Weights of a small GPT-style language model, trained from scratch on English Wikipedia: LayerNorm before each block, rotary positions.
Each number is 128 + 32 x the weight over its row's rms, rounded and kept within 0 to 255. Layers, rows and columns count from 0. Numbers have three digits each. The size before them is the row's rms in percent of the matrix's.

# down: layer 4 MLP down (transposed), 768x192, rms 0.151, rows 302-370, columns 96-191
# up: layer 4 MLP up, 768x192, rms 0.151, rows 303-371, columns 96-191
down302 091:178124116137203096131179192107114152156095082170102153118131138080102162192113141040147176150139159110100162144126128131161145070119106116125140123088133076141216120114080180133107094119153135109160128154136153112091155141084111141141139134129172133124181152087158039094077162105088164074
up303 107:131083091126138129068083146103137104041148150093114161182132190142133095143113221104089135079065120102110064073114091135129186140205132145096097141133148112125156152065109185139094129058140078131163128097125139134138147149102186116179100111177139168141097132123113127152138153161102137159
down303 111:153178153123127151140117134122121135131067164147114152096133216082175182156076088096100056143116076122068141130106112128117126125119102186098106161115116116121119130109138136159128158182116144119096151099124118143166152167148175138082121167105169084137097132118156080128161150145142104184
up304 104:109148085196088162141138135162210137103165103091110112094053134093112150165145145140155099154090096116144142162216108134096155102087176113120095187114127154129102159124105076118134170115130071141107166145135142163121128121138138107133155223144181094127144100096094110128114134104113135122
down304 102:151141173061163111132132150106179206091186108113095106145100154108110106104061164145117103106132092141123099111149120152103107127182133120135210112131129062142078135163109095114092110082088132138141088148117150163115061065201129139103123096127157112148157100145090106153106068184156086066
up305 101:126098068067154147160141145111093126104137123152113075228122133138114164100136049094101170137152132156135070119174119184114144156116164131080175102103100121167185123135110158146138163134095079116190160136132058114137180155172113135161132189162170169094110100100146052114122153078106185119
down305 102:112167080169151179103096078150126104116058143171118152099189075134179114128129118121122090152185146048129130095178110155061068149104150118155128171181159103112133137102093177105133111154140129077115132178146117161131103135031104136110171087144121127150128139179120141061166125129200141138
up306 099:092110102123154134122157141151178075145135155120121094187144138117091121139070191123074164159126116139134122154138127107129084069132148151100127158147099111109161126103151099110147096182108095139216138129159192083117124135138150188156137110132159129068134180120162103159178135130125102154
down306 108:189132151128176176152112092087201121110128140158077157117082108161080090078114125103138119171185146121113146089109109146139121119115142168110112102139119107123140169154176115142129114110115151166161194137128084119128132122178068135074186180188132135068155122160173139076123169150123114104
up307 097:130092125161130135112096160126104128142112079165130081147150133179163125108156143055089058122116132048070222183178116119140151089127051113150171127187141125147112137140174069149106166121120116172150143103093196157064080103106107169106144143141131162097118183146144098116130096083130127135
down307 096:109112114108166131136178107173050161140154191200077120101104173090115178124126141122162128140120127125109126070120074155147086108128156153072126086028177115147165155092122105124093118119132130111134060081181084155113144098182153127090100114152101164122124156078098158121150088126148127114
up308 101:124080161108100081215040136173114109144146101091078199131130157154154111040098101126166155213138125095159148124120142140152069146098076087189145119130100145112098114139178134128122201139121114131164148110111146115083086155125138122156080142127139090135181108125142053099075097159140190133
down308 105:116146149101122116122115063116106159168094158131098202182143097148092087060102134146115169140082130117098136142089049109107118089156142116126135145129097083123187110140123117089085093141133139140118081173085153159054181151130166085148112097167081140133139093131190131155153098059104173153
up309 086:138184142147151133104114112087122149082099086117140085097200144157074109171078149062116131159124114153110116186103117111182140090146176098110131134138081152150059157122131064187112154063095151122105096111144141095091150156109081175128162106178145096116093179160156101151114126111115155144
down309 092:147095087122118151091118079166120101104067095092095100105134121168120160164110098228132168110151128071187163108094133090097116137045120155149129143125212083093135117142105121122139100148161123181094081091094107075144052137142104091099087122166093123125157102117115122128099112142186088106
up310 094:115122095107113139122152162143133161136083140110178141126133144151123178122103122136152192147070119113128132172146183082136166171109166136146079157091123086131105132142065162186173158159120190112150158137123064131210121120153209132132074148139150133101085133146034182121120085141100108171
down310 093:152140089124107100062115106088104065116148175060082165135123125159117065147142148055076112093131078109095117133145128163135137154106120103093076106148141155114155135061179046161118133133108073137154135131094101138101136143143134079173147147107083163173187187148118085171135110143124189109
up311 091:131130097091057139145134147100109028084140094153141094172100087137112136161146112057152059122113160168091166197147184216140104097117140119132115105090112102159119138141139151144159106078131148158150135171111174089145101163180184124104119154155176114070112178153066113164089144092081095083
down311 096:147145122174157157119114144129129132218161163168102144115122127167109143220165124188155116086109087160108137141123103105144123124116165092132161070136146148117130095077113132123063087153146121169083142137077120088134173154156094110127155158101116110091107138181161158141114157148165122108
up312 094:083097099153105095169102189125134134162195087144136189149144121077134148192161069082077162099151141155145159090105100135142126099143127168057128134127139116158100112150113094106139129124128083079100101142158168054089192122136129090116175179122112171098117129145088138094063113156102084146
down312 089:177095163096102166123101134136095209078166208157092133150122140155149184111144125132092138155158101120108060158122136142108092189120099125140130093134150122154151121076113092124139071121152173140168069108139147162204080100126151103115135135124137180114148129157110154188095120068095184142
up313 101:106206096144115067061116161156084219099136124089171179147136098130078187151115115031152087177128166165118067088180173107067171119120103120147164170149144094096133173124119137150129166112152113149115117125093117114149117127075112131116163166103145138120119092144091111074097124101118118122
down313 103:148153153087093089107049148101119170097136072122101154129088144107075128132126079145151129142182130075113181183146109128049073131165123125162110159129107084099149136117086107125189154132137155131116116085120073119127129172135144184133039094147166105116147117175149158120128145147109107144
up314 090:141136137161147161122085193130121140088106130136133164108123150120087106108153102131222182164116098096097055127145132137138122151139109147089123107095120116147208107133120107173095081077128071102131132095136134145133116092101168112140131150151097100168118155110124065161132130135118102157
down314 089:105119116066189073146193147150107105104143113107165099181136129141089124114071092136129139103108134203123178129164099151105165083112158127136138122094142162131121153126182121152134158151088152151125140068118101069102142140118104177125102161142097122120117134058145106083093136143117149092
up315 098:089159130140059092095112089156118110152140086089092122115107133100173081113100144150158141193110155108163116055190111085097138132165151125151115102139158115143143159171172094115098159190105149143162203145155143176186125092132171163118132157108089059114152069160152085109136137090112185145
down315 101:129144123101167084075124114135123129069087140181211170106101106127165167111183147209129156172134092115098171088121062150168181097162116115126127188106151119120107160104116138155085168126103144126128128183131204152092192142122095147096148130107103078062112202092081118136184149147147124131
up316 089:174155045097106162136179104166111127089164107137141135140101130136093138117099136159134088119155091170148075124200108163125095144163081147094113104105085100119093146141157142086127078109140133092125106126125202123168126114129131108157119117144129116146094107168121107094166092164148141093
down316 105:185159130165138138170100126130094173132116133078170083063214120149174142101121143157145105130109083148133125143122135138148164048099089136140121141136143147175068150107105122180151092111141158083150097117082151067114216159117175108098103153070125142101159102118146130118118162127137117153
up317 092:117114194180138097100137115163145148125108156149152103093101088035104156158097146110148172131125126072129103152115102162129118127129086131113144108102149135097092129053172136136140141148160141104121078186160144143157144046088144154140139149145109205144149091093120151139120119131053096081
down317 091:134193103090107145135121209092100121111132095123141133114208141123144120144112165130104111135112163143220180194146175146088110153123129133120154160134111204100108084139057133096076083097126067127126169126133146107142140184179151123127141151104194092097145126118205150129136108126164149173
up318 095:114110156100131081136115151126101126103091169157118134182126135132115101147131210123076122123162204111104153101100132094207102178161077094119186153113082119133134145151157127095131155141061141098184155166145123117138113125165105181121100128108078166100095136133084067128064056118143200090
down318 088:112127104145103129136100158107140088144178118128120133139146076173152119158154148131158153067079104097043042151145126112141103183108150147171143106161201122075134108114089078093134150186113112191107120106126145150167080144170122117181167164087150152133129169179139179121136167137159142175
up319 093:118088140064132064119146169134147141134152159097092151177113129166101091142079089125108171138128179127093139156172068140106118115141046133130145175136144168135082172090166139147162145106144106145138096113191120118126144143027145158109102132166126075191156184104178107129114112148100126150
down319 100:149143090115121155154152081071169126163067154142114105115036106106176170105139143102120140100062132130134054182061179117096123093139135105093076136109123136099133084145096146132109187099108125132139161110106133192125125113161113114141178097073084114080090106130070156101187104066087124161
up320 097:156119119178102144118183171146140063143105118176181116170125133175102084123132095149153121152163153147136141121117072088106114145154170160096152100160102130093115095128167104183121126149093089090134096186100123132155154130125127123137099092184106138082115132169135191123158124090170177080
down320 100:091080075122146136148100102148154150126076097072088104073127109092143141119135138162142174133145123113041118175091113192096150132082191129078147160125112078114126187168094128166074125132150152085088143096176101101109160032107152126145147107133085148069126146105094071132111180136146080133
up321 102:116110102117151128144126053186106113148151166107145127106127097070080088108105123124130071146133110096105034155140104152118142053215185127146147080190094119099166113105158128162157119115125104170177113181124128106122096080134083179160145085144128107146150151093112114138141149155160156148
down321 105:119089104147115135117109156143164120091171179094139127183137095133166111139155173190163117147103082134114063130168199108147146134156116113131122117121150133128109136082150104062134127098100126115145152087189155091097090163114089156166126093121216186147116124144150132134197101116107097138
up322 091:153161113141122095060136125111117161076190109145136087106108163071158119127129179119096139079111096108130080117061172145078132160118186126193117098080135159168079092185077083203199163141191093107147186112169123124145141165170145128114154134164147099084082118162087116147144099096103100119
down322 099:135099137191166102136113076114099110147079206189129125164080135100118150157088103101141123175128130120158094072136084066166164105161149084100109164062192108123131111104151109136087115151192115157079158135121075114102080137150073138161099058117116142132124083109134070107136130075146153123
up323 105:162121129136129146171101123093122128119152107116068190146115109121151117102149071129168143104117129167118141170112128065056155118136156075112196170132108122152075084086075133134107137111193121117117122131154140205154170095038140178159149176127148116089099087130116063133106160099174161101
down323 117:137106184121142106166103121056128160087123149122088140097134142103089061080128119116061122124128108098131092134116138086158115148176143148101186176124127124137114129123087136150155086109104091202089109157134134124152114109088073196187129175152116087110085060128118152079100149111180167107
up324 110:151137075096152114137123161166166113125143083105112111095144111100127144099133066072163156110112103159187124054129162115140144165149131183126178131146158157145166103161068159181059163131197116149113110155174092151126135192150116127117114105125114187114138130105173148177182157113135153174
down324 096:074115115152077135107136114148163182142122087137141170116182188079149126069134155110144118121130166158128169076051145104096153138149138102142138091137133147065129124163112100202115125118073102120106120147128095143113094087140148167152140126132108165101103093169179121196140159146133190058
up325 096:080084140153160136174109164156127106169127148077154165180206118124181140143238084157122146112099147139157115157137152138084145126202085169135102150155178093107124120093129059082143125124076092136127136161125108149116097108138092211122159068139106093206092149155123123131086131094124126109
down325 103:141155144113116133134174115105112128104116168090117165104122158169104095134139136116142106160119116117156095177133054131133186101136154168148132080053119122129135118097108114148199147191159174136131091143096056103155181158108050193121083118114150127089126180080191059141087163062136148147
up326 107:100102181100162119137122177114116114176108112072104185121143123087146137090121094120113129130105121185109103123119153133214128155123155119162109140147105126144079128156091151120119106106108159116088179152098121158101171097096117105137204115177168139139038092178087167198152111128148152089
down326 103:153090152180120103121149127164170116165146130113128125140082101164156099116159118127130167130076123150121162084092158106093142174104119100169153132118068162165119150114106099132138101146187169071089093102145163120127232139126162161165104073168116136114175152073140093129148088096104118077
up327 098:141117114153096150202102132091102093115112106114162121163085120116105177090087113099133095141105101109131158120101119111141193144163179064096116082128127164069142134110089078154097150111111064094153081099117089129161081125134128129177091097102141081150155127159101105109154112154163094163
down327 104:125127112109175161109074115084085112094108140112086166101133132096097147165140211117135157128121221142135121144124092152124103119137090114140118145138077116157168151168161160130089101124112108103135196121137100156056094148050135094094143129129137103134089096115153159130162150154130147115
up328 100:082122135193060162075218116110188154111133189062101114144117155115144183093083084053147175172127150099174106172118100109066095103128126132114172124103138159114129170120191119133122147157162157109127105077096162120138146082155165143130126110125141093110099127168141087174097143095114105156
down328 111:136097119150150183148177153131169084133079152163124110136083159170128098081129164058186183075129115114174075160149088147106112144126111149140150164089134143098155109119186098078119146096103150111165189120141082104150089095123128142149131118162129123100141069185090124179091112141174199159
up329 101:145134104189161081193126173145118114171112096119077151105084178126122181148135109104167077142165137100101146221106113135128143106087130114182134057172102128187130153132133133210103155069158103148123179127067127152143167144145151058135168166145114124078223094150137121087134134139106166150
down329 101:094121174118137169138130174157150095193115092132122131120145115063112198155123163059125189086110108106103158103093093082141129135097151123103141155108098057046098134148100144153148112125155134091110213162111135097179131081139092121151140112151135131156108095052125132137139137140122099111
up330 108:103147125149111149118138151167198064140137148149179149122150090063194152103162095170102183116165146119140120116123124136157146129118121131063130168114155124097109160085146059112110104110151075164148023129115106186118123121151128115110131130115095117085061071121127185108086132153099165165
down330 110:163123129142058120169143137162116116129068136084080152134119075033132082097128104173120124171085160146131104136150099126061127062054124176085101111053151199121147063144163160122187164163123115123135156110139157173184144167109169154158141124101164142120110101129086133107120133127114111112
up331 099:171153112116085090131106097178097100182095137171053116164144121179135127117117157174102187172105156134136169080114165075138095124120177132072158132156167137173147135112137183122155064157120093160133133120146071158134155122098160103132206136081135147126126155078160116136064234123174125153
down331 100:120082104130139111145160139097140149089104065120111102098139131167100073129138145143081109116194091153088126108129141127175130187097183148099137116159126146152173185122119121102148126098133177111181104093144128134122136092143133088040148052090139127114189182095171159131185119108166072134
up332 098:123141148139155115177074119124080142115128143131140135092172148111095121154133127113121065121147161102148130150105101165136033196094130107099129077135134132100168157158156197108123100106051088110189189124156137167124134105128129203125109157109101167114142116078210111143106124161178199102
down332 099:103073131130154130110157072171139133083085127088161150149127074080112113149122105135156077142091183102161123074080137186213106143130148100103148146105128118097133143155137055119188101116113119096120142069201123135093092130149132095122133127118135154088080086170096095112166149136164124071
up333 098:154094087146089072140136128110130122113099108193122105143110141061128136127097141118141090102157181080088154160137151130168177130119097163196126081174124133112125104142145149167151143125187171103131097137133158134192212164176180146068094144080118128159159128109092154168155140082110084164
down333 101:142114185089144159127109149128112137108187116152127080101114166110172132146115169030119079090075143169079162150096140135062074136118082119161120174141160117140115180132114096090132138074146105174107126152184129091108119138109183068113104143116152146105123121150104062107055230117088122149
up334 095:111145111180114121119104110117132105141152102110100065124145154122133130144104129087116106131128101108120147155066137070111157141073181164097158126186116095120158118115126150204097182083156112178110055188206136140159125182145085141117133075147109191085172115113120109188100108104130187078
down334 100:116144109106120141168125119205141196123127145172101159129171062104134124101132182133102135118159137135161105123155148125142131183122120083147103103142134104191083142134155116131137089162095157102128180074046122124090140121103125149129153148162122127089103189128100173149120102108074139117
up335 093:129121119081090071138139124073114100152123046148189070151103111189131087078139121114119148137152213105116102018126122119076116148145077146158165084129166138099091116163190124163086140162089143115128131171111076114148099156045141130156134161134138127110166109137130205094130114157105105175
down335 094:112127139108149194157146129185172126102101105154119176188085145077113139069174179148140102100077129144127129157126122138163102157079094129103154174157110118097136100163112162128158123167157084143092156148147106131099110131114146163136081164212077087087084108113103052118159148066155121123
up336 107:116103138113152120154125169121163162061141142115101087108197125127136131127135095108094109144127134128116129123146126124182129101145133132186156093098162060127143148160197089125136153120136097087209120154098168101091184148109160163118084160166103117132160008127143119188096087119145125156
down336 117:173109102134111104136085087147112140144147184104144165197159145163107102137109086138139134114135139176103129134131166128115083105213125131101141145095168142092096080117102111225168112129113084175085102126129159169110117087110065107187089143120148081107167117161150139102151134073157181125
up337 094:101181145131065184158137142124100132123132115161140126149159145131149138104138137126136109106099168085134030149174124140101068128149137088091131112140191119150179151121117137197137128188104100097120151091170076215165096097115147085148126136106115110125136116165145115125129116108141120122
down337 101:120137104109140086111122148117172148081105150130159073108112130190113137141154091137107194136171154090098124134103144090107098093132157104209138113140115193122115137146183146032120107134132149101058105109078135122080146097114133171124126115165131138161119156075120121115108099104144081148
up338 103:089138074144055114128140201175121072059155122117123144086051164106148185083101105156160167131186136163084095122172144111157081219113134193085135122105161174159112077122146150103112167123124184084122146112142140106117162112105115186152172127161129131116133114125088157084101145103172101140
down338 092:131081072172099181138147131118091109175129099144123047160103169065137065123168063193143135147194150146119106108153118103125089153149138126193124117155051172140090088126169148089156147138085129157160155108135134051139171142132164121158122140097094124140111135129160172124118202153127087130
up339 089:155138117165092107147113181072161150043133159161128126080141161123130108118164149100155147071107110164089116120119165110130182114147164094167054117183126138166163078190106067118109172148131139103122096126096143130168134143200103100128107122080146135115059136114142115101177171132123109087
down339 095:141075134107129079086100123113128094119141147135109130149155129121099130135104119110125124138136082119150151164122185123149137137172145176140083116097120114084096151194111087137125115150137127155123124123171097097067142113146134103149061183168110122088167105072085141109147050103166153094
up340 088:112073138144116134182085135120081115091186109124121098147144127146119090127141118162098106083154106108141133205130131102135120178162187103133148115165188077136065104108133158136089128115145100100136075100171109157168178097147114115104085113106129196182098179106126129083185184059091128209
down340 100:143121079153115120159112170133176105127136101110085107115161118101162163167162149102183124167095136183119218152156112205139114159121082103137107064106105033097121077210171165170131114118159115074181121111069148118114062120126107161124145111083117099056158138149144110152118109091074172114
up341 107:126079101104134127126096180136125086136147127136146162105182119118131080136134162119060144147125099163092146124089150141115097153115126128128144076193150077131102116172152126120077089111077138093134166090069148065147139081096126145136116123147180102181074115139149098161080190128120094128
down341 096:146167092153108099114070163131179137099189091051160142122117156102109150124159125078148072132176185142192185103119085184084151156094125168153142093119182103091133168073146081074143084142130138144142088119154118183145143127069145024121155128052111135173112151145125117098163120132110153107
up342 093:124171167121076120078171121082138115122097097127138107184137130082155102160109132139092117118054103141149151111147160156112101113099159138125158062103100132055089159063121133126162184084149126164105145081096117130130194172100121151132163200134090076073133170178173122108085146111123140131
down342 093:162098106123108104099106191167153148153110174097113173129085115191136169068108138112107046190140110156146159088134103140111131114112173150176142109090141128175097114125102149101087131134085092109045184142092164129107103136083097088123114162167126094123084138118087156123167123133139099103
up343 104:113134198192114114109152126144135190111150163075129169203104133136114097163083164111138200171125109144142110139148117123076140186125134146138081141181118130124081142192114126119143125088136090146128175084133129138092143133122136185115173150088120111084096177136125050113162125155166104034
down343 115:113093171116136154162136110174139121118171130160067167129113095093168129172135154086190144137103157179102129092154181082123124137070119109143122106122195079182115171127136071096099128131075126179122235112225091135116068110126154117124158177143099205132178091168053068135147148119057169133
up344 103:142157104126139148110161202137106061125102160130144113085134159141166126156146149091158105161127159133094121123197084104134142096094046131120094095131131158071105130164097064143160064086193097099122144103125177116141181172122119122157113161105129139164145079123090101163133121164069110148
down344 099:119124120166126134126145156210088128134112144142078128146125166092136104109124085118146125104156070161065071121194097125096117141097134115135145104124146101155153055180102164131168179119160087126154149131125118139160124146143194159094169075152088064192085113151103126094101119078114154097
up345 098:169058122112099140116124138113140115114137160167098184114157131132060109151146134153134134078164174087117104136139142142099141129141109090118159126169063131127129132049118143134114113141122100129097157131153126097158174125128164107104108119087137111151139108155122137182124077183097114116
down345 102:158120129143142135115119139128141125087061210112118152155129131127091118140128148109113125090096092167071140119141077191133134135108111162165173103134099098168114131147131129171163069116150142129095195107092183138093101101087096112141135113118075192156148098102158119068184207131154089067
up346 093:107107149072142132107122108094088144122153110143135109093159168104141144120096146102119112189165091114109110146134092091079141206177161128131162108160162151136087117131063128105136116139133116150141177123150096139124140144206167159144095131148121128093105169142151097115139194134136170174
down346 087:154072115157094157125109136151159041105116093111136105174106124165124137136178112116143166082160151127123180107117149173159153154082101140091071105100076064071118191149177156209128129100167175116108097133177117132176083102112117084065109142144159156182127119164070140127101100158118113145
up347 114:161087077129174150139142110102091138188151118149152168165143106184145132061158138134094189109140079154135128099146186122083123105074144123171132132104103162120152131092144141137145161107142109156142125140108091141150147197083155136151191132144092147175131173142164145187153140113148123148
down347 106:129130159125126103162114159117188082173108150071133146171135119136175180100122196102149120138102150130111100140159152171084162075133117177173185149135165130063098144085099102073128126194142142106120116090097170137117145153184084116118095098120171176136163092109080077130130135094044088128
up348 102:123071105117171137132134168163111070150148096182084130139094118116137141063060126123144135219128135087097145133161192152153112164102193113142176143148170104091148145143110101140140197104146141084119151130133116153160068121137111101123102087085133066148066156177115161135139095157188155166
down348 105:119174132154174129124126187128102103105088053128166102112115105119140189110130158136142154127117160172115134160172184152101105157143146116107102149122083143088150116194156139102117165135078150162035163101174086172149124084177101146069164087120098115152174102161141111108092078128076115123
up349 094:216125122090143102151129136102124152161130075120081129176151160117104127142163138162112079167061096132118189119131159096105114157150154106151110145111131116133126122144152122108073080141136121083137149168165169089106105161226081121140169124117131122205084097108110164118156162063122140055
down349 098:122072111167143102114153152179123155125053101106166104140103148117119061094135095088139151070149118146168151127120075080197163107124127142109123074078126168191093133136180099094145159143135128149134126125091113125093189109095154150100119157169136128084096156115137075177166073137153148178
up350 103:122167120110144132066108160124111113145122130078077176160115200120149115165107183095111146113133127066145155091170110094119190119157110120151169137152140178070084148103066140132173146149118124125123099110090122138149125216127140124137132089117149145096134100113063199153130163054066158118
down350 108:126151067110108119172129142105120147065090159108106141122130139157138086168124099146097098117158205143139109171250144143102113105191170129156124152217110113128124124090159106118090116097126154158120085136143133088164128203109066128151159142098153128114133130109164219122158142063101153095
up351 087:154134078178098090152108145131122118145118116150158197121094113071119082173153115164145142141155133072167125176121118137122212180183199129136138060141132128109147111067149167159159156126177140087067121147105076173139154145109103124117134163131185199106144134045141102119166109077106143116
down351 091:130155127140139168142154118064120165169149104124091165156141139100103137071172179114105130150104112080127175125112176146138176096141137158120107192062205128161074161154153125140133133154066141114147125145138189083177065165114111163117140106115126124168185179147095136157146113154069087074
up352 097:076126102123125128163104131142114111124117098171117104150174165167142133153169113090122175144142161108110085131190114102078070134140075190085116125147158120123202092156156116122197125130150116084146167122114104113157109118236115127125114144076129140121150189158123125139124040159147140137
down352 097:124132128094105118090142096098157119165119094113143116128134165150088157141121114125115134082155104119111131139095142153133075104080142140106107165111137135149165108160157102101082134131113133159097178145187103122155118059151137073176180184043181117122130134123100135143075165099117178172
up353 093:210166061130103085137120117099101140159081114148142140165071132155103117118083118120159103185144118112125135133120185093158118122133143130124061107179095139132116121190074114177064121058116109120103130141114126117139103130100113155075211147191138136144170136169115123074120096167151153082
down353 095:107125146148093173110100154107144137157109105082134093119136109063124168143144140153124105114110108112112102152136096170158163138146093133153162154065093083092146222060115131086155095162116175154127151135128130168154134181141135085184115164075110173139151161126158160166042157103093080149
up354 104:131160091135117153096147132074062117170137112130155068101180178087114123158132130109152133171161111151139184134129151071133117125177067085145123117111109115142128124171153055113116122032135064076097110152134077149117149133171179127112144172141139167084103135106114096168084172099128125155
down354 107:157101164095113116113134109150186118155148142112144135163215101070117144183090178135151103148156047126100062119129150168144133105173115098104114125113145159172113063077164120139159156196178127164125175088140121148125099151105099116110118160205157124152172121150071093165100159110140152129
up355 107:125083110131086133099126127066166123111160161149122132192106120128121130071161092103088121120067111114118178117162062151095134144082147108114126090143155127175183168125071163149123136115108144113138092178147137106177078140099126145146217162144147100163098164147133102119105137105120162186
down355 108:120119111125121095080107114158135135125177115131098146165121155108119068111146128102113177113077152155151131154178151069114129135186124095134140205163081145095065094127091120071073153093159127146131144115144172139137186098100133154161120170148102154137124181138113134178153105162105097102
up356 099:155066126125209094119124161137147140122175116140135099142107145107100124099100122115103150130112139112068114143142136068148155063152166064196103183155176135150072085094117169126183092129083164134111095111105149158197144130148147204092091167115117110090192182155094116130121127144081148112
down356 096:084111125150105168140150129105162106151125149142086177173171072126179083088132144163097084106131066214117128130113144134140104209173091064061101121138121146121136139205148135100096188128139105117168131152133114160134114109123181109102207114084127148137141096154130148136119091108168113145
up357 101:084189167080150100126146165111128088165120202121157134144103104136214090112107156134090127120171180105162076176064176124075133121174176123114181089193153123129139149140115150147118189194123134120083147134106123107152136080119113098120135130171132102115135058137109151163136118179103120176
down357 107:126154099133115171118127107139100123148142164115056121074111183090107175061104103122154113075108124116128074175133121116138185168130120144135145114106151112127189093173080145115154108113054077144053089119142116100135160102132129151087132145140094109133080079178112109084108109140093158100
up358 098:117065107141132176065177190133115115159087125080100138159210108116138111127164162137081144138203194102149119174136112175167114116113156141100158146171100082112084146155103124081148108123121094093139084113106125108158188155105151078091108229151147173171133090178097083177139102130156104068
down358 096:105054105103158147153181149100112132180145123096130138122102150116176139125147153133152129149142096113138129108157078174121133188130089142202139142080099152129138106174163107157097116111138099111119172166167129157118165102130102124112138074070118141205119191193143172175094172125144090127
up359 109:109123157157092117040125155133108147149133100151157114169101147091129150168127135144198155131057110206157138082150135127106108128132128158136087144122140085132115106129136169140138119154110154070180155124103122154194178087135171144087114085137092101076083064132175161126122161170147103093
down359 111:147143194131091129165188154114113148178156174138145164119102100150144113121087146134199117186101112131180149143157157142101105166132134159126153176154098135186126149107166175133105120150123146152131129152112135122107135143068160079095179133077111140169191066055172082095117134118123153107
up360 092:196144142134145105113080101130120067124099116167113123086092102195092084169175120103155121083092105130160084138129147150175128135152158143165085111097134144099117229110157155105134116101140133032126132128116122128055122127142172080097145194125160110132155150060076189153145176152145180142
down360 090:124105097122121107146176140078129195157158154132129120115123180109154120106160136092122157169116119128137146154118116140135177147137114108132121132161218152186184096203149153137170080118114124229210134130167120094171115055171103164125084103133088156102113095114112158180153167122163113120
up361 099:151159181066184168128181137137141147161139106124183157102121118152159100106127103092112151163060172146124142120122111114087121110053113161143132121170144115080136136151110083182123144054109168119137169172087135139110109114092091174193135130131084187100117107123103113121115129102104167118
down361 103:130144136124068060134140156090144167141095106134195137133115146089114153057101115155107126089125206125153142132104143101103133117125151200108144118152108065155103170116104092123122123193133135126144107078151132135155109148211140147058131125174181180100090062108164140113030079129117135134
up362 103:097173027142152087154116100087119103175095093112091113056146129110062112136086120113135097166111178138110111182129108140129145144149156108072215203236169141118153115140096123075090168139170106161137137140094131147157152135163183061111101161089097153112173105107126116136074189109140163104
down362 109:130160123138162099092136111112108136131138101133119052092112140123088125123154124165141090061129128132045135142086108132152114143128168117072153125165119154133123141153118083146126169115118093128125157162064134133171215131161149126121072072099164131086112115084157116091101095111114075168
up363 100:105101058140063113073134152123149085169151182121155135169160159155132162139105114114164131169139112162172137134105143148104117141141147111094099149121141100116148130135086158093142120059170126113154145108124188083116143162101130121106142155106127112134092085103095080134152142171184110131
down363 102:101117151165138112138089110116084088104101104074134121143119123082114135206090092126130152071111151116134117180081117168108168165132136102167107142167120124158200128132120135122125180123088153127164154116061130085167087187138192105143111104127119160108144083114163136066193135112090110126
up364 093:113109129064097107142147085200054122070224082073170107132120146149118129087130158097124091117174070112148149118110131115115093178126102144132079090135171123161112113139148088124130122087159114163146110172139138095187176125061179126130092115110099115084161119145148176100116144151150150104
down364 085:118109109104113154202139083086083171119071157149099145089118148145120175150112164128163199065093187071151165121126135117128126124155176138114166190151125128093068119185087106157158094151061141148138103113116178116116147144082119067138079127183122141133094142146066090099152118103122137142
up365 120:153048048111126120119195097154086129105104137135148154149134137007165141148100117079104098122123139145130167125130163150115154148091113145161116114085127175120156144146112094115124121065126156192173144208150165113103150108130138164160173193154066138071128151103116110143157173142162153075
down365 120:131162143135106078189072184108072154074146119084158133085106147143154122097060149096114182150131113156129087147104139122117135074108140158133127145103144129163147165118123153095148163134133133132159082155156143134099165199120117127082130100065110069136169144176081098150116124172163115131
up366 093:133142078141105137109149105162115165096137142002045119125111136139148133097134143100157177082139115083123060086084111119133150152121166102084134079156170082143119146115146166092162149095130113151136154099146128143170120105126132132126141146129120126139092099133123161183102077116136164090
down366 096:142146157113131139149127080113149118137099086086065093087088146084070088122104157129162107106095127140159180134148198108124102168098165124090025116126147142083157133134133175111070170151086162100119150099107132156063155215172135129168144106184168102119134145123161116115175077081094138153
up367 118:086116107175172124188109101107108182139105109166134117159110061117095156128044088088094144179192117157056142165067105149094105101167125109079113136161164066159171173155166095113096114115169091169125151100114134156150115195163109135126172141144144130079129160138137115202109081106153092124
down367 110:121143087138092097119123022120112141130105143151143134068095153181081148155130135075153138085104104107160160161115104143107098093110103172131142117121097110128100141186175119150142129119149138167094096115153120101127106123157148143122127148097093104140096097150130096067179132197144126135
up368 095:170132057184141149086087112147075118116160102123088118232066135141136191127085112162104123125040128117121106147093136148069095111133174142063114147109097132128136137118077150083175100103122088109127132190143135121108152102199158125101157146142107087151121163132128156121177119116086128159
down368 098:109156183112126154147154133128133115094119151119144113060152122117108134141086132126140166106128100130134193135134113126108198124106079122110118115106049074119100132107139144144132125158121140152084107194094114101133068096112161125104110097132120196181104181109140189107071107153153126138
up369 107:127149142133143139124169055132131136139136182094081162125119142129145177071144126142140096100100159106097145165166199125104120124055191079110167173106158147145089144144098152063131166115140092132087100147106073165130125077092135099045128154148126161080144140096091112112108094158166175139
down369 115:131151077190138189128142079116183098133134125146117146123173111144118058108122127166117105098016175182095116112146163099103032098151106155142136118129104147155169108144145087152088139160110171116061148099085129099137146155106197079078099139112105155096065154130125099124080141163148108086
up370 119:096077157165104111131175115111148136145124171162069123119139110124150156128163136155118150160127128139143131102116129139125059129108155107143149115184147072082100191161106103107099161061158101087158106083171122176095104163137150102085098123161165072131111114093126154053152168112059207126
down370 120:084105176101144124109129104106127102104133142135089140104147169137143079141184082137122119148166128122109100122178123098063106137114112084155079092170118104097132099193110148154117111120114062070085133124148115113097125098206061146101128107130112095118127165113138195120131173077080175132
up371 108:107144118117136141105149111116121116154173108100115131082104106144144078175103087105187180132119172142109099101097131160126100162128086107102145177151167144211110148109120149105105088094122174123182148125136158122146146131153153132152163148119184176134118132167094117168118165142131151150